Each number is 50 + 15 x the weight over the matrix's rms, rounded and kept within 0 to 99. Layers, rows and columns count from 0.

# layer 10 MLP gate, 512x192, rms 0.165, rows 259-295, columns 0-191
25 71 97 49 31 41 46 40 40 32 05 41 70 78 60 35 38 32 42 50 71 62 54 53 31 36 25 39 32 75 69 35 27 76 22 45 50 47 40 25 48 36 55 06 67 51 58 34 66 60 66 26 57 64 46 67 41 48 55 57 58 50 57 69 28 52 39 42 46 41 39 41 31 71 73 52 44 30 69 47 60 31 37 69 52 60 34 59 39 29 41 27 36 55 48 35 35 29 37 43 54 52 34 42 36 48 44 57 87 52 49 30 56 39 88 67 63 27 51 55 63 38 45 38 66 57 32 55 39 42 57 38 49 72 44 58 47 59 58 58 37 57 55 60 32 34 48 48 44 75 38 37 63 46 27 46 63 55 54 42 63 58 40 58 63 46 37 69 49 53 44 60 54 44 71 56 44 59 41 40 48 47 69 64 37 58 25 51 45 66 52 50
35 53 59 87 42 46 46 67 12 56 53 55 50 61 27 34 72 31 42 74 63 45 72 57 37 45 64 59 53 69 59 20 72 57 61 49 63 38 57 47 78 33 45 55 28 32 29 35 62 57 80 24 61 29 65 44 64 74 33 29 39 76 60 66 38 45 58 43 32 68 39 55 74 55 55 81 55 52 43 70 46 72 31 36 57 58 75 44 60 33 60 64 26 54 38 52 61 53 65 53 39 11 06 47 50 62 59 71 55 63 49 36 45 37 38 52 00 35 36 49 65 33 29 95 29 26 30 62 60 74 31 49 38 49 38 29 31 48 28 69 35 66 56 29 26 47 66 41 58 60 75 28 54 24 46 42 65 66 37 34 61 49 50 60 24 54 53 68 39 55 47 71 52 46 65 75 62 53 69 65 49 51 51 36 47 56 55 48 51 41 38 15
39 43 61 36 58 54 36 24 37 87 53 22 53 53 63 48 71 57 49 63 66 36 46 66 36 67 41 51 42 54 69 42 41 45 37 52 51 27 46 46 31 66 83 43 43 75 60 78 54 58 31 27 38 54 66 48 33 41 55 47 55 56 61 58 71 46 44 31 18 54 41 56 55 54 62 47 38 37 57 40 25 46 62 56 32 55 71 76 60 33 30 39 44 59 60 99 63 22 30 56 66 62 48 30 59 40 62 86 91 40 35 48 48 29 19 44 39 44 27 67 39 58 49 48 80 81 73 18 40 70 29 50 58 43 50 69 75 60 60 45 80 43 42 49 50 33 66 74 52 75 27 62 41 65 56 86 78 52 36 21 64 41 49 71 50 72 43 64 40 50 33 52 52 83 63 50 23 62 49 62 47 47 57 32 70 41 30 29 60 64 44 39
29 20 36 69 46 41 49 51 55 52 54 31 36 69 52 32 21 33 30 46 56 39 35 40 47 37 52 79 65 55 48 25 52 55 48 27 69 14 47 68 55 55 87 52 51 43 78 57 64 48 53 41 60 54 45 56 67 58 34 37 61 40 60 09 40 43 28 41 54 52 56 42 34 69 76 48 37 15 52 45 24 19 07 61 38 62 72 73 77 29 38 55 65 70 43 84 51 65 56 51 52 83 47 69 78 56 31 52 51 36 47 74 91 48 52 66 45 49 45 57 45 39 56 43 64 74 48 30 61 24 29 47 32 40 36 10 35 48 73 65 73 74 45 60 49 43 52 72 65 49 16 51 46 58 41 66 27 56 58 28 34 23 27 46 46 77 62 44 51 41 23 68 58 31 35 21 28 39 50 61 64 27 47 46 15 69 48 59 40 58 51 71
52 69 61 55 74 22 72 54 28 62 45 70 53 29 70 27 24 46 56 41 46 27 24 25 50 24 43 26 38 69 30 82 58 39 43 65 52 39 45 31 26 54 67 69 35 35 68 58 47 41 32 50 50 65 82 47 50 73 50 40 39 50 67 20 19 32 25 57 45 49 50 59 55 20 47 32 26 79 45 13 73 49 57 54 98 50 50 54 62 46 74 41 49 63 12 54 56 58 33 39 52 56 30 43 40 31 43 27 40 27 70 62 21 54 41 53 32 40 20 29 67 57 49 71 24 72 55 42 53 51 75 58 46 41 73 53 73 44 69 51 59 55 31 50 45 68 40 35 67 62 45 44 45 23 52 58 38 47 36 58 62 39 33 68 48 27 71 44 72 79 46 77 58 55 58 51 49 28 39 54 43 32 41 43 54 42 21 55 63 32 45 67
63 37 54 29 43 69 45 58 54 52 62 70 53 50 53 70 40 41 59 42 78 50 48 42 45 74 40 48 55 69 51 54 43 50 48 42 40 49 66 51 44 38 45 35 46 46 37 32 63 47 41 50 62 71 44 52 37 66 60 35 59 37 47 51 55 67 49 57 63 33 65 31 28 36 49 59 57 52 53 52 48 38 36 44 46 37 58 54 47 50 41 51 50 36 55 45 43 44 35 38 47 46 50 49 43 48 58 33 32 57 44 31 42 45 50 54 54 45 48 42 40 42 43 67 42 35 63 56 64 43 41 36 32 45 60 48 53 62 53 45 49 53 54 55 70 61 45 56 52 49 63 46 51 49 63 45 41 30 36 54 64 54 39 73 59 47 50 57 51 53 38 64 37 57 61 55 57 46 58 37 62 48 43 66 35 45 52 60 60 47 45 41
51 32 39 30 71 63 30 45 37 21 43 53 53 48 39 60 54 43 45 60 50 35 55 42 38 36 36 67 23 32 55 52 65 29 18 61 38 58 72 56 64 33 57 58 28 28 53 43 20 39 34 29 31 45 37 35 71 68 55 13 42 76 47 56 38 25 61 66 50 58 62 61 31 60 34 54 47 53 57 52 36 58 58 37 55 70 82 54 63 41 49 75 50 70 75 52 50 34 47 52 17 54 65 41 33 49 68 49 40 35 20 44 67 73 42 66 44 48 50 61 41 59 64 63 69 46 43 41 54 86 54 65 41 41 46 70 48 51 26 35 60 37 53 30 48 50 75 56 39 34 42 63 80 91 59 30 57 49 34 51 63 58 53 73 66 63 47 61 64 46 69 60 39 32 39 70 39 83 54 60 47 35 83 58 42 50 60 60 58 51 59 36
37 38 47 79 50 42 55 61 68 49 26 48 38 35 46 60 44 64 60 44 65 40 53 42 26 29 64 64 41 73 52 54 41 49 54 61 72 21 93 83 38 63 54 50 44 59 52 52 74 78 51 75 53 44 68 46 43 62 55 48 64 66 29 65 41 68 49 30 54 41 46 74 63 28 27 50 61 68 50 43 62 67 58 61 30 44 34 46 47 49 56 37 52 48 35 62 49 36 60 55 40 39 58 55 41 69 63 76 76 69 30 83 36 59 63 72 42 43 68 52 39 45 54 25 56 31 65 55 58 31 44 43 95 62 65 32 47 49 40 75 59 59 62 75 43 55 00 45 53 48 57 37 38 49 45 59 38 32 65 59 85 44 54 33 42 46 52 58 62 10 42 54 37 28 40 36 55 43 31 51 63 41 41 50 47 51 19 42 44 56 56 52
74 46 27 61 61 43 45 21 51 56 50 65 69 64 73 66 36 48 63 50 29 52 45 52 52 36 44 53 25 46 66 43 63 45 50 29 60 55 61 46 59 33 60 44 44 50 56 47 60 40 59 31 60 55 20 48 36 38 67 61 65 32 33 63 28 46 57 53 24 47 47 81 50 29 66 48 46 69 53 31 23 59 49 43 44 43 57 72 30 52 47 33 67 45 86 53 59 55 43 45 50 65 18 30 52 73 39 67 37 67 56 67 39 53 26 52 58 21 43 60 60 79 54 36 41 46 53 59 28 10 53 70 37 41 57 38 53 42 39 02 71 42 76 47 32 74 42 47 30 59 37 52 47 58 44 42 80 61 30 43 51 38 47 57 54 71 69 39 54 45 54 42 60 40 50 44 38 38 76 52 46 75 52 34 44 39 48 66 48 54 28 45
31 51 49 70 43 44 51 79 45 51 45 46 27 14 36 60 46 49 35 57 38 49 23 69 34 37 16 71 43 51 06 68 63 55 35 64 44 65 48 38 81 66 43 38 54 56 56 64 24 64 29 29 59 58 36 37 71 65 72 52 69 32 53 76 44 63 33 25 17 60 61 90 77 44 47 29 65 23 54 27 22 45 40 41 68 46 49 58 36 48 57 58 62 28 08 40 55 77 44 72 52 74 50 55 54 71 45 42 47 53 52 45 63 62 61 49 52 43 35 61 43 37 56 67 65 45 35 49 46 67 17 54 41 59 58 59 51 38 56 40 39 64 70 60 43 67 42 23 37 36 51 81 46 43 49 64 44 34 61 60 52 33 51 62 47 70 68 56 67 64 47 69 53 26 46 66 21 72 39 58 39 64 32 47 38 74 50 32 63 89 56 43
25 29 74 22 47 39 37 74 61 26 49 37 48 15 68 58 65 37 58 48 48 49 45 37 42 63 42 46 52 43 52 36 56 59 45 58 32 91 55 42 38 35 57 59 51 49 68 35 29 32 46 51 74 64 70 72 37 45 42 35 46 48 35 52 55 28 48 38 57 69 57 43 63 80 76 35 33 51 42 43 17 30 60 49 53 44 35 33 47 33 51 51 30 26 65 43 44 63 64 53 37 72 60 38 31 57 60 70 57 53 26 23 31 58 28 29 71 51 48 46 43 43 27 56 66 49 66 23 26 50 26 45 25 42 43 36 44 24 43 28 30 42 38 28 63 26 24 30 35 51 69 77 27 50 74 42 33 40 39 32 45 37 53 61 51 62 63 85 31 59 50 22 56 41 50 05 80 53 68 62 30 29 47 56 35 33 54 23 44 42 57 20
19 89 31 18 46 21 99 22 43 73 39 37 50 59 46 59 28 60 36 39 41 55 62 52 44 33 56 36 43 60 78 49 55 51 68 39 69 33 42 32 57 69 42 73 74 67 68 26 30 53 35 54 51 48 43 55 68 44 37 41 53 32 30 70 70 35 59 44 58 56 41 51 43 61 65 56 27 21 56 43 50 56 37 42 66 69 26 24 54 52 53 56 65 66 58 35 37 55 60 60 56 47 72 65 19 49 60 66 68 43 75 60 58 24 50 68 40 67 63 73 48 49 41 42 44 45 56 45 31 60 38 43 57 40 57 52 56 48 44 49 63 46 44 58 37 47 51 68 53 65 47 61 33 36 52 39 45 47 60 53 42 25 63 29 52 50 45 39 49 32 14 18 39 54 28 50 50 59 45 56 44 56 64 46 55 34 67 46 43 61 55 50
63 38 74 47 43 62 59 37 62 69 55 26 37 54 83 33 77 57 51 29 47 44 50 37 68 82 64 65 61 94 39 37 41 36 45 48 63 59 60 44 68 61 48 41 58 71 47 72 08 58 56 57 76 46 36 39 59 52 37 58 47 63 28 40 54 11 33 53 36 28 41 62 46 70 63 46 66 48 55 53 65 62 60 49 61 48 59 52 63 64 70 70 61 27 44 84 26 72 42 34 26 38 36 40 51 58 50 44 46 38 58 39 59 41 45 29 69 37 30 17 43 58 40 62 34 33 43 42 46 58 54 26 64 51 28 54 55 40 50 61 55 21 54 64 70 29 70 44 53 77 46 59 48 56 42 63 72 59 61 67 37 35 59 54 65 50 58 59 53 34 49 74 50 53 43 64 46 29 45 93 42 55 41 46 27 67 51 56 49 29 58 81
50 57 40 15 58 56 69 64 36 42 44 64 63 61 47 48 37 45 43 49 56 47 42 54 24 64 51 57 74 58 53 52 44 60 52 43 46 47 51 63 85 50 59 45 65 65 69 42 68 68 48 66 52 48 46 38 50 72 38 54 31 46 43 33 50 50 60 71 45 69 47 30 50 51 46 43 56 36 51 55 47 50 40 56 35 66 48 48 44 55 48 49 30 58 57 61 55 49 35 49 54 53 50 40 56 45 48 60 56 64 65 58 63 45 67 62 73 52 64 37 60 53 39 56 55 42 39 53 67 47 41 39 59 57 52 23 33 60 55 34 59 75 59 31 37 53 42 30 48 73 48 42 60 43 43 55 53 56 67 55 53 39 45 50 66 48 52 49 51 60 57 51 53 31 26 40 58 52 42 29 53 58 58 49 63 64 38 43 18 59 54 55
63 49 46 74 78 53 68 53 22 47 48 47 31 28 59 63 50 47 16 75 39 42 54 62 67 28 58 70 70 33 59 35 63 51 57 85 55 50 53 72 58 41 50 58 27 61 39 55 35 59 48 44 50 29 52 42 54 51 21 67 26 36 73 40 63 48 37 57 60 67 59 61 42 70 49 49 63 63 54 26 64 58 55 58 75 81 67 53 44 77 42 65 07 33 45 61 71 70 73 58 26 58 62 44 42 55 34 27 55 49 43 52 36 68 40 45 76 51 61 68 50 22 37 52 34 79 26 48 84 60 88 61 37 33 81 47 47 72 54 85 50 27 50 54 33 47 31 72 50 57 29 61 39 55 46 43 76 67 36 32 41 52 47 46 65 59 51 46 44 58 47 67 55 66 48 87 47 32 13 52 84 94 61 63 62 48 46 56 63 63 40 45
61 51 60 51 78 51 45 42 33 71 33 53 44 54 43 61 43 53 43 61 41 59 33 37 50 44 66 86 54 51 57 44 47 53 59 98 66 50 20 57 33 52 56 36 47 60 66 60 39 45 55 45 43 76 59 60 41 63 71 60 51 43 63 43 43 32 43 41 50 43 71 39 53 50 27 43 56 68 58 82 40 51 54 68 37 57 56 60 40 68 46 61 75 60 75 51 46 37 36 44 32 80 45 54 52 32 88 52 66 45 70 58 62 57 29 42 71 44 60 42 56 53 66 70 56 62 69 72 42 39 55 50 64 44 50 45 48 25 41 58 52 31 68 60 55 53 44 65 34 57 47 69 49 40 18 34 58 70 25 49 55 51 53 66 45 59 38 69 62 48 55 59 54 49 27 60 53 44 43 48 42 55 43 47 54 54 63 77 64 28 67 58
46 50 59 44 48 27 67 59 82 29 58 38 47 56 55 35 65 81 35 50 81 68 36 65 27 43 30 52 35 55 39 32 55 22 62 49 25 36 56 55 63 54 40 26 52 55 32 14 63 65 53 52 61 40 13 47 48 63 73 62 57 60 36 48 31 70 25 64 76 62 73 52 46 48 22 60 45 53 57 55 69 47 55 24 64 55 43 33 68 54 73 58 48 71 49 37 44 32 48 60 54 49 46 61 40 17 39 50 74 46 15 42 52 82 48 66 42 59 24 54 45 69 42 64 39 31 61 43 65 50 70 38 66 52 29 49 41 22 33 46 41 50 39 47 71 51 64 31 55 56 56 48 57 41 31 46 65 46 49 33 56 61 49 32 60 50 88 53 49 49 53 55 48 34 50 29 75 32 54 58 71 37 64 70 52 55 64 72 58 43 25 53
42 41 61 59 28 50 39 59 29 43 47 51 42 41 60 50 57 36 97 38 35 51 54 62 27 53 32 82 56 31 57 64 56 23 43 76 41 44 32 08 48 40 31 46 44 62 51 39 38 48 66 56 48 25 81 50 36 28 21 48 45 45 39 76 27 37 59 40 63 33 50 39 54 52 45 20 27 60 61 34 41 41 69 54 70 35 46 54 81 71 45 39 69 52 13 55 55 93 61 24 33 56 46 58 21 59 28 61 61 33 50 33 41 44 37 53 59 28 37 70 41 88 48 47 41 38 25 52 36 59 51 32 50 58 48 46 71 66 38 50 51 40 31 47 72 42 56 80 81 57 74 52 59 49 35 44 51 31 51 71 66 39 69 26 74 44 40 54 75 42 66 40 40 46 70 64 52 36 22 59 24 56 55 53 39 55 58 69 31 55 60 35
21 29 58 83 45 41 57 64 46 34 42 64 85 49 60 61 37 49 44 41 41 53 43 44 37 40 70 72 81 62 65 55 46 17 49 68 30 59 36 68 32 50 62 47 64 35 41 66 80 48 11 66 61 75 61 35 42 58 57 65 59 26 52 72 38 53 72 54 42 34 48 76 33 56 44 32 11 70 37 52 51 55 36 84 40 63 25 42 79 32 29 56 46 63 42 68 58 73 54 44 28 30 54 63 47 68 55 52 77 36 37 85 47 39 58 44 69 55 51 63 68 46 37 27 47 68 47 47 46 36 53 54 66 50 52 46 60 46 72 46 29 49 57 44 61 33 70 54 71 39 61 45 39 40 75 71 75 66 36 53 51 32 20 79 76 56 61 59 56 51 31 48 75 53 35 72 58 75 50 57 36 26 61 55 44 48 49 65 57 86 18 44
46 54 35 38 76 37 36 55 42 48 21 62 59 51 56 23 20 43 75 59 62 59 62 82 71 65 43 55 38 45 48 68 50 53 27 12 35 44 71 47 48 52 48 70 72 66 76 65 46 55 58 13 61 41 34 66 26 54 52 59 66 48 51 47 58 62 49 31 59 74 39 32 52 35 74 18 50 85 48 34 65 43 33 82 20 25 55 74 79 49 55 51 26 86 53 46 30 50 62 33 63 53 49 22 54 50 61 59 70 21 24 67 25 27 68 34 51 52 22 61 53 76 51 58 70 58 53 32 57 49 51 38 55 38 38 15 55 58 74 68 41 73 54 54 50 31 39 55 47 65 45 73 67 34 46 50 96 69 50 58 37 61 23 65 48 38 39 37 58 50 32 49 34 85 38 35 23 38 51 17 59 58 37 27 73 59 70 36 28 71 45 42
54 61 25 53 41 44 66 46 85 37 29 64 66 48 69 48 48 37 64 08 67 62 34 40 61 52 78 50 72 78 65 54 46 54 76 55 59 37 42 50 60 31 38 79 46 75 73 65 43 20 41 31 07 55 62 41 57 53 56 63 49 56 33 47 41 37 93 62 34 34 58 63 50 74 58 43 34 61 88 77 56 47 12 40 52 64 60 49 54 37 50 45 32 27 38 48 36 44 51 31 39 41 53 23 34 51 20 71 67 49 48 22 37 78 63 68 74 36 75 56 50 54 26 92 60 62 65 49 34 42 31 54 61 43 72 37 64 55 71 44 45 54 48 33 77 40 56 61 84 81 54 65 43 47 46 75 24 40 61 23 30 57 45 38 32 54 42 62 67 45 46 59 45 60 45 37 49 17 34 44 51 52 44 57 48 50 49 48 27 56 49 39
72 38 42 93 69 38 55 59 56 67 58 61 27 54 36 43 53 56 42 48 62 30 53 68 33 74 51 60 24 28 20 07 35 40 34 51 64 63 59 39 65 66 77 36 48 34 34 42 75 53 43 61 56 46 60 47 46 55 64 57 45 36 71 50 45 54 44 47 53 42 73 43 61 43 42 65 69 43 51 18 77 66 74 42 67 41 79 61 42 32 25 56 30 46 62 34 50 46 32 31 63 62 25 54 13 68 63 65 51 67 57 54 50 63 57 24 32 59 19 72 50 45 52 54 57 35 55 47 12 44 41 43 47 63 81 57 65 37 50 55 47 48 55 47 49 60 43 60 44 37 80 39 78 69 57 48 67 47 46 18 51 66 51 26 26 35 30 29 75 39 37 37 43 43 49 62 45 63 57 49 44 32 44 79 39 67 51 64 64 67 41 58
40 64 35 49 35 37 41 45 55 52 43 51 16 37 82 75 75 20 46 68 64 59 48 52 40 53 47 49 41 22 38 41 72 42 30 54 59 53 47 55 60 58 57 64 70 35 56 46 50 45 78 62 81 44 59 55 63 55 50 59 99 33 70 41 51 32 44 58 63 27 50 43 04 71 45 65 64 11 64 34 54 47 72 32 60 54 25 72 41 58 88 21 48 54 42 70 51 40 37 89 41 56 57 38 52 16 62 28 69 66 64 28 34 36 42 55 55 20 51 42 33 57 15 61 44 60 76 46 33 44 49 44 36 22 61 50 37 37 41 49 61 42 51 31 76 42 42 28 26 47 68 49 65 36 65 40 42 62 64 40 53 74 60 43 73 65 47 31 47 61 63 63 61 59 55 64 57 13 86 60 65 69 75 43 52 61 51 62 57 83 62 65
50 68 61 37 63 45 66 45 30 74 19 36 32 28 50 31 49 30 25 38 51 47 51 40 37 55 53 69 72 58 49 87 44 31 41 75 60 51 71 37 46 47 38 31 75 36 46 27 30 65 52 50 79 31 23 54 44 32 42 39 97 49 60 45 47 70 61 36 41 34 46 65 27 50 48 60 56 39 76 53 53 51 44 64 46 52 47 31 58 36 41 78 12 60 52 39 36 55 65 65 41 69 30 36 16 52 55 62 56 56 50 53 83 49 58 42 43 48 53 36 34 39 60 74 23 46 65 44 44 32 45 21 50 49 54 60 67 63 49 49 68 30 54 60 30 65 48 54 65 49 45 57 26 53 60 44 40 74 54 20 40 60 54 52 66 54 56 49 35 45 28 51 47 38 60 20 61 40 55 20 41 48 45 87 50 39 57 61 56 67 52 35
67 22 78 37 71 54 36 48 64 55 67 50 26 79 32 44 45 62 45 55 61 36 53 28 37 65 50 56 27 37 75 01 75 32 37 45 07 76 44 31 59 33 69 46 62 65 50 35 71 26 51 48 33 52 40 74 50 37 45 44 55 59 49 31 71 54 33 06 28 56 53 26 63 35 54 49 43 33 77 17 60 58 47 57 54 63 50 61 35 43 27 61 28 49 63 49 43 45 42 67 40 41 38 42 38 59 39 37 56 44 56 29 49 30 69 42 39 64 48 58 44 82 56 34 41 92 62 50 54 42 24 46 41 52 33 76 25 50 33 59 08 48 71 37 66 76 42 73 47 43 40 49 47 44 68 56 27 41 30 45 54 71 64 38 40 52 12 21 74 33 37 19 30 57 14 54 78 45 52 74 52 20 61 76 45 51 63 20 41 42 01 78
50 48 64 48 39 51 24 45 36 66 45 45 20 56 50 60 45 31 49 41 62 57 63 40 56 49 55 75 48 53 46 34 35 48 59 54 49 58 70 49 50 51 55 43 62 32 38 43 57 46 33 58 56 49 57 44 32 70 46 39 54 51 62 54 60 46 30 55 58 37 73 46 44 43 78 40 42 31 59 67 60 58 33 54 54 49 38 47 68 23 45 74 53 52 28 61 41 57 43 53 50 38 77 56 46 35 71 61 49 68 49 53 51 70 41 30 75 24 51 49 41 50 46 52 39 55 43 38 58 68 66 40 62 31 51 62 63 59 12 47 71 43 58 63 58 56 52 59 72 68 40 42 47 51 56 44 42 52 59 53 39 48 42 47 61 71 49 61 69 44 28 66 73 51 38 51 71 54 34 50 44 48 59 66 56 37 38 46 67 53 33 44
78 00 50 41 52 61 72 47 60 53 51 39 76 54 37 71 67 48 47 50 70 48 21 70 77 55 58 68 78 72 65 48 20 51 65 52 38 47 55 45 47 48 48 49 44 89 48 63 39 63 52 58 49 61 32 14 68 44 21 63 43 22 54 99 27 63 53 37 53 40 76 40 47 20 59 55 15 44 42 52 33 55 21 47 39 88 50 32 46 81 43 53 69 63 42 51 89 34 42 55 19 76 78 29 34 90 50 62 76 63 67 46 60 49 37 45 54 65 50 52 23 31 45 69 62 60 49 64 43 53 63 30 46 49 25 55 58 37 47 66 63 52 60 56 52 66 45 52 65 61 45 49 65 54 42 60 72 57 90 59 40 24 55 41 39 29 42 52 52 60 27 39 64 57 60 39 70 62 65 59 27 72 56 43 83 63 16 21 45 46 56 67
37 69 46 33 30 30 54 59 78 35 35 75 39 57 37 50 34 31 69 59 61 37 45 35 55 55 43 20 46 77 09 59 56 27 65 48 33 37 54 60 46 59 19 34 62 35 85 45 33 69 41 40 53 58 53 45 74 74 39 62 42 75 27 16 55 69 61 53 89 52 60 57 59 51 49 25 34 60 36 38 36 53 63 22 45 45 50 40 48 59 40 29 50 49 56 33 68 46 76 55 63 42 49 54 15 47 65 45 14 56 55 61 65 43 48 36 65 44 58 40 63 48 73 80 42 59 48 62 65 62 42 61 35 58 50 59 59 75 52 29 57 78 29 48 52 48 69 31 50 42 56 77 38 67 55 53 50 37 51 66 56 68 48 61 74 35 29 00 77 36 80 73 43 54 49 70 45 34 34 46 49 26 54 64 41 80 38 38 55 64 77 53
44 46 51 43 41 47 52 52 44 51 46 54 44 50 48 54 51 54 51 50 59 47 53 47 52 51 53 47 49 50 41 48 47 55 48 54 39 52 55 48 49 49 47 46 49 51 54 51 51 52 45 50 42 60 51 46 50 49 48 54 54 45 41 50 48 46 53 52 45 52 44 43 54 44 51 49 56 48 49 46 56 54 50 52 48 51 43 51 49 49 48 47 46 42 49 51 50 56 43 53 50 48 52 47 49 50 47 51 48 49 52 53 52 47 47 49 52 54 51 54 49 44 53 42 50 44 51 45 61 43 54 50 51 53 43 54 53 51 51 51 53 53 47 53 44 47 43 51 59 50 46 50 52 51 58 49 57 51 54 55 43 49 51 51 47 53 44 50 42 45 50 47 55 44 52 45 52 55 54 51 51 48 53 55 50 47 54 57 52 49 47 52
26 30 36 53 47 40 50 57 60 30 44 50 58 37 83 56 35 54 64 38 41 61 57 64 52 20 37 78 81 40 52 53 56 35 22 44 64 24 42 35 29 41 72 54 46 54 52 85 51 34 49 45 35 23 60 51 56 75 54 63 37 43 55 18 70 40 43 66 34 28 44 35 68 57 69 62 54 58 52 58 31 42 62 52 56 73 46 78 70 59 48 46 31 44 34 46 36 74 39 55 46 50 64 71 46 80 59 57 44 65 64 52 48 40 34 48 68 35 89 57 29 56 11 61 44 29 69 35 51 60 37 48 36 44 36 37 41 60 34 57 46 55 35 58 35 45 52 80 26 58 87 43 50 78 45 32 72 51 18 35 22 44 39 44 78 54 23 58 69 38 10 63 60 41 55 50 54 75 47 29 26 48 25 51 72 62 48 47 24 38 58 38
23 57 01 48 54 37 56 64 34 50 41 65 65 41 49 48 42 33 26 69 39 57 60 71 61 69 75 35 73 66 37 36 70 55 80 64 48 34 54 53 50 59 60 37 43 37 38 15 32 48 51 27 47 72 52 45 54 34 40 35 39 56 40 41 30 52 61 29 63 79 42 36 31 55 51 51 68 78 62 25 47 66 42 36 59 63 41 58 41 43 49 24 34 50 21 19 46 55 70 41 51 76 46 52 55 46 52 53 50 45 61 45 35 46 28 78 36 43 56 72 33 51 50 75 15 35 63 41 33 64 52 59 45 46 33 53 40 49 22 18 40 61 29 57 82 63 58 19 53 55 33 59 48 68 47 73 53 55 76 30 72 48 61 47 38 57 43 47 69 30 66 33 32 19 25 44 57 52 23 72 35 71 64 45 60 42 68 56 40 37 62 65
25 59 54 70 62 19 62 48 52 58 46 38 69 32 56 54 51 55 29 41 46 49 37 34 50 31 53 60 49 38 42 20 52 57 47 66 39 49 59 81 40 30 54 32 32 51 99 47 22 54 56 48 61 63 46 82 46 54 63 45 30 21 46 75 86 54 15 62 54 59 41 55 44 46 82 45 59 69 50 41 70 49 51 38 68 35 59 47 49 38 64 50 33 39 68 31 68 47 43 59 84 43 57 44 73 31 68 68 51 39 30 50 66 46 31 43 46 40 72 59 35 48 69 61 63 54 65 41 29 99 53 59 32 40 72 61 64 58 86 55 45 50 63 38 79 26 28 62 61 39 64 29 42 38 59 46 35 38 78 43 45 56 42 41 46 27 48 37 55 75 69 13 50 48 54 48 27 52 84 48 53 34 34 49 29 25 74 46 71 51 76 28
81 55 40 54 29 40 66 33 52 74 59 29 38 34 66 36 53 53 60 64 68 37 24 58 52 60 49 29 33 69 47 59 51 35 42 58 57 59 50 56 52 51 75 50 39 49 67 74 46 46 53 58 46 45 72 41 70 58 44 31 39 75 38 26 33 76 57 71 54 48 57 37 64 48 44 41 73 58 75 31 42 46 56 46 39 58 39 25 40 55 32 54 47 32 32 70 75 44 83 37 40 51 40 35 56 41 66 38 63 23 67 44 56 37 56 50 52 50 45 43 61 57 33 56 60 39 52 54 48 30 36 34 38 40 65 57 49 83 57 66 60 55 56 56 42 50 64 26 67 30 31 32 46 39 43 24 44 35 34 39 63 61 42 43 37 72 48 46 44 50 49 37 46 42 69 46 34 55 69 46 45 50 50 78 36 70 37 53 58 44 46 62
41 71 67 55 25 51 47 80 64 32 44 57 41 55 46 48 49 76 60 60 32 27 58 60 28 41 06 87 50 36 24 43 48 47 32 51 48 47 22 37 56 65 56 43 47 24 36 55 63 56 47 17 55 75 31 55 37 55 42 37 55 33 57 51 75 38 58 22 44 37 62 38 59 60 48 41 43 58 56 56 39 49 61 41 47 36 42 44 36 38 55 47 48 54 40 47 50 44 60 39 52 53 58 93 33 85 56 58 41 57 66 55 26 50 17 62 63 45 63 42 29 70 51 45 44 86 63 41 71 59 38 28 60 63 60 47 41 54 64 59 72 53 44 38 80 52 41 63 38 50 48 89 20 46 36 68 45 41 50 34 40 80 69 85 74 77 49 67 59 49 67 78 46 48 38 30 87 32 39 53 63 61 61 55 49 58 27 53 65 60 67 57
70 37 47 73 45 71 68 40 64 52 45 59 54 24 72 47 73 36 39 62 68 63 41 42 33 33 36 68 49 58 58 48 24 47 32 53 49 41 39 55 39 50 60 30 62 60 38 51 44 62 53 40 56 50 42 27 41 36 19 61 60 58 40 59 43 38 60 32 58 70 51 48 36 48 71 63 55 49 55 57 62 43 70 42 52 60 56 47 57 45 59 35 49 73 45 44 50 32 51 57 78 30 63 55 76 41 60 29 32 62 46 63 33 38 77 75 66 50 50 67 60 46 37 47 34 60 56 63 26 42 32 60 44 44 48 42 20 32 52 51 64 44 51 47 68 52 47 23 47 45 77 39 50 55 38 54 46 34 42 41 77 98 62 40 72 48 71 56 45 46 40 57 57 21 55 52 72 54 56 70 49 40 43 42 41 44 16 34 36 35 32 57
58 56 52 57 26 34 74 36 56 30 39 23 40 78 76 53 14 57 45 51 39 46 58 47 36 55 18 59 56 81 58 57 60 45 30 40 42 61 42 75 31 49 38 73 44 54 60 54 67 66 46 44 64 40 35 51 74 50 45 56 16 25 24 66 46 48 41 59 40 64 61 53 11 37 47 26 63 48 50 39 52 58 22 64 49 48 65 52 58 39 59 71 65 54 31 60 37 61 56 60 45 45 36 64 28 56 78 29 50 59 25 46 51 37 51 17 54 54 51 66 48 60 64 63 52 69 30 49 61 32 53 61 32 59 40 51 62 38 36 45 52 33 49 66 49 70 42 45 40 45 26 65 41 56 19 58 36 47 96 78 30 53 47 62 41 49 69 61 51 27 41 52 46 32 32 78 66 64 32 54 44 44 49 67 54 36 56 60 67 84 59 31
24 32 45 90 42 32 55 58 38 33 28 46 59 60 57 79 59 57 14 73 67 49 48 73 55 71 40 50 60 79 47 55 70 70 46 46 58 39 70 45 50 55 76 43 25 55 63 45 46 73 74 67 70 39 37 44 35 33 12 39 53 58 53 47 81 57 78 68 79 25 46 71 48 57 23 55 13 57 53 56 88 44 32 64 70 61 46 58 50 39 75 53 49 47 55 37 39 67 56 43 39 53 77 71 51 77 45 86 46 38 61 30 52 62 54 70 75 35 51 54 50 16 52 41 17 70 78 19 58 58 18 26 64 69 33 25 70 57 47 42 48 67 28 71 76 33 49 57 52 54 56 49 54 50 48 51 32 47 67 57 57 44 44 60 51 78 62 32 49 33 43 82 43 53 40 57 14 35 48 74 29 51 22 38 45 39 31 55 43 41 48 78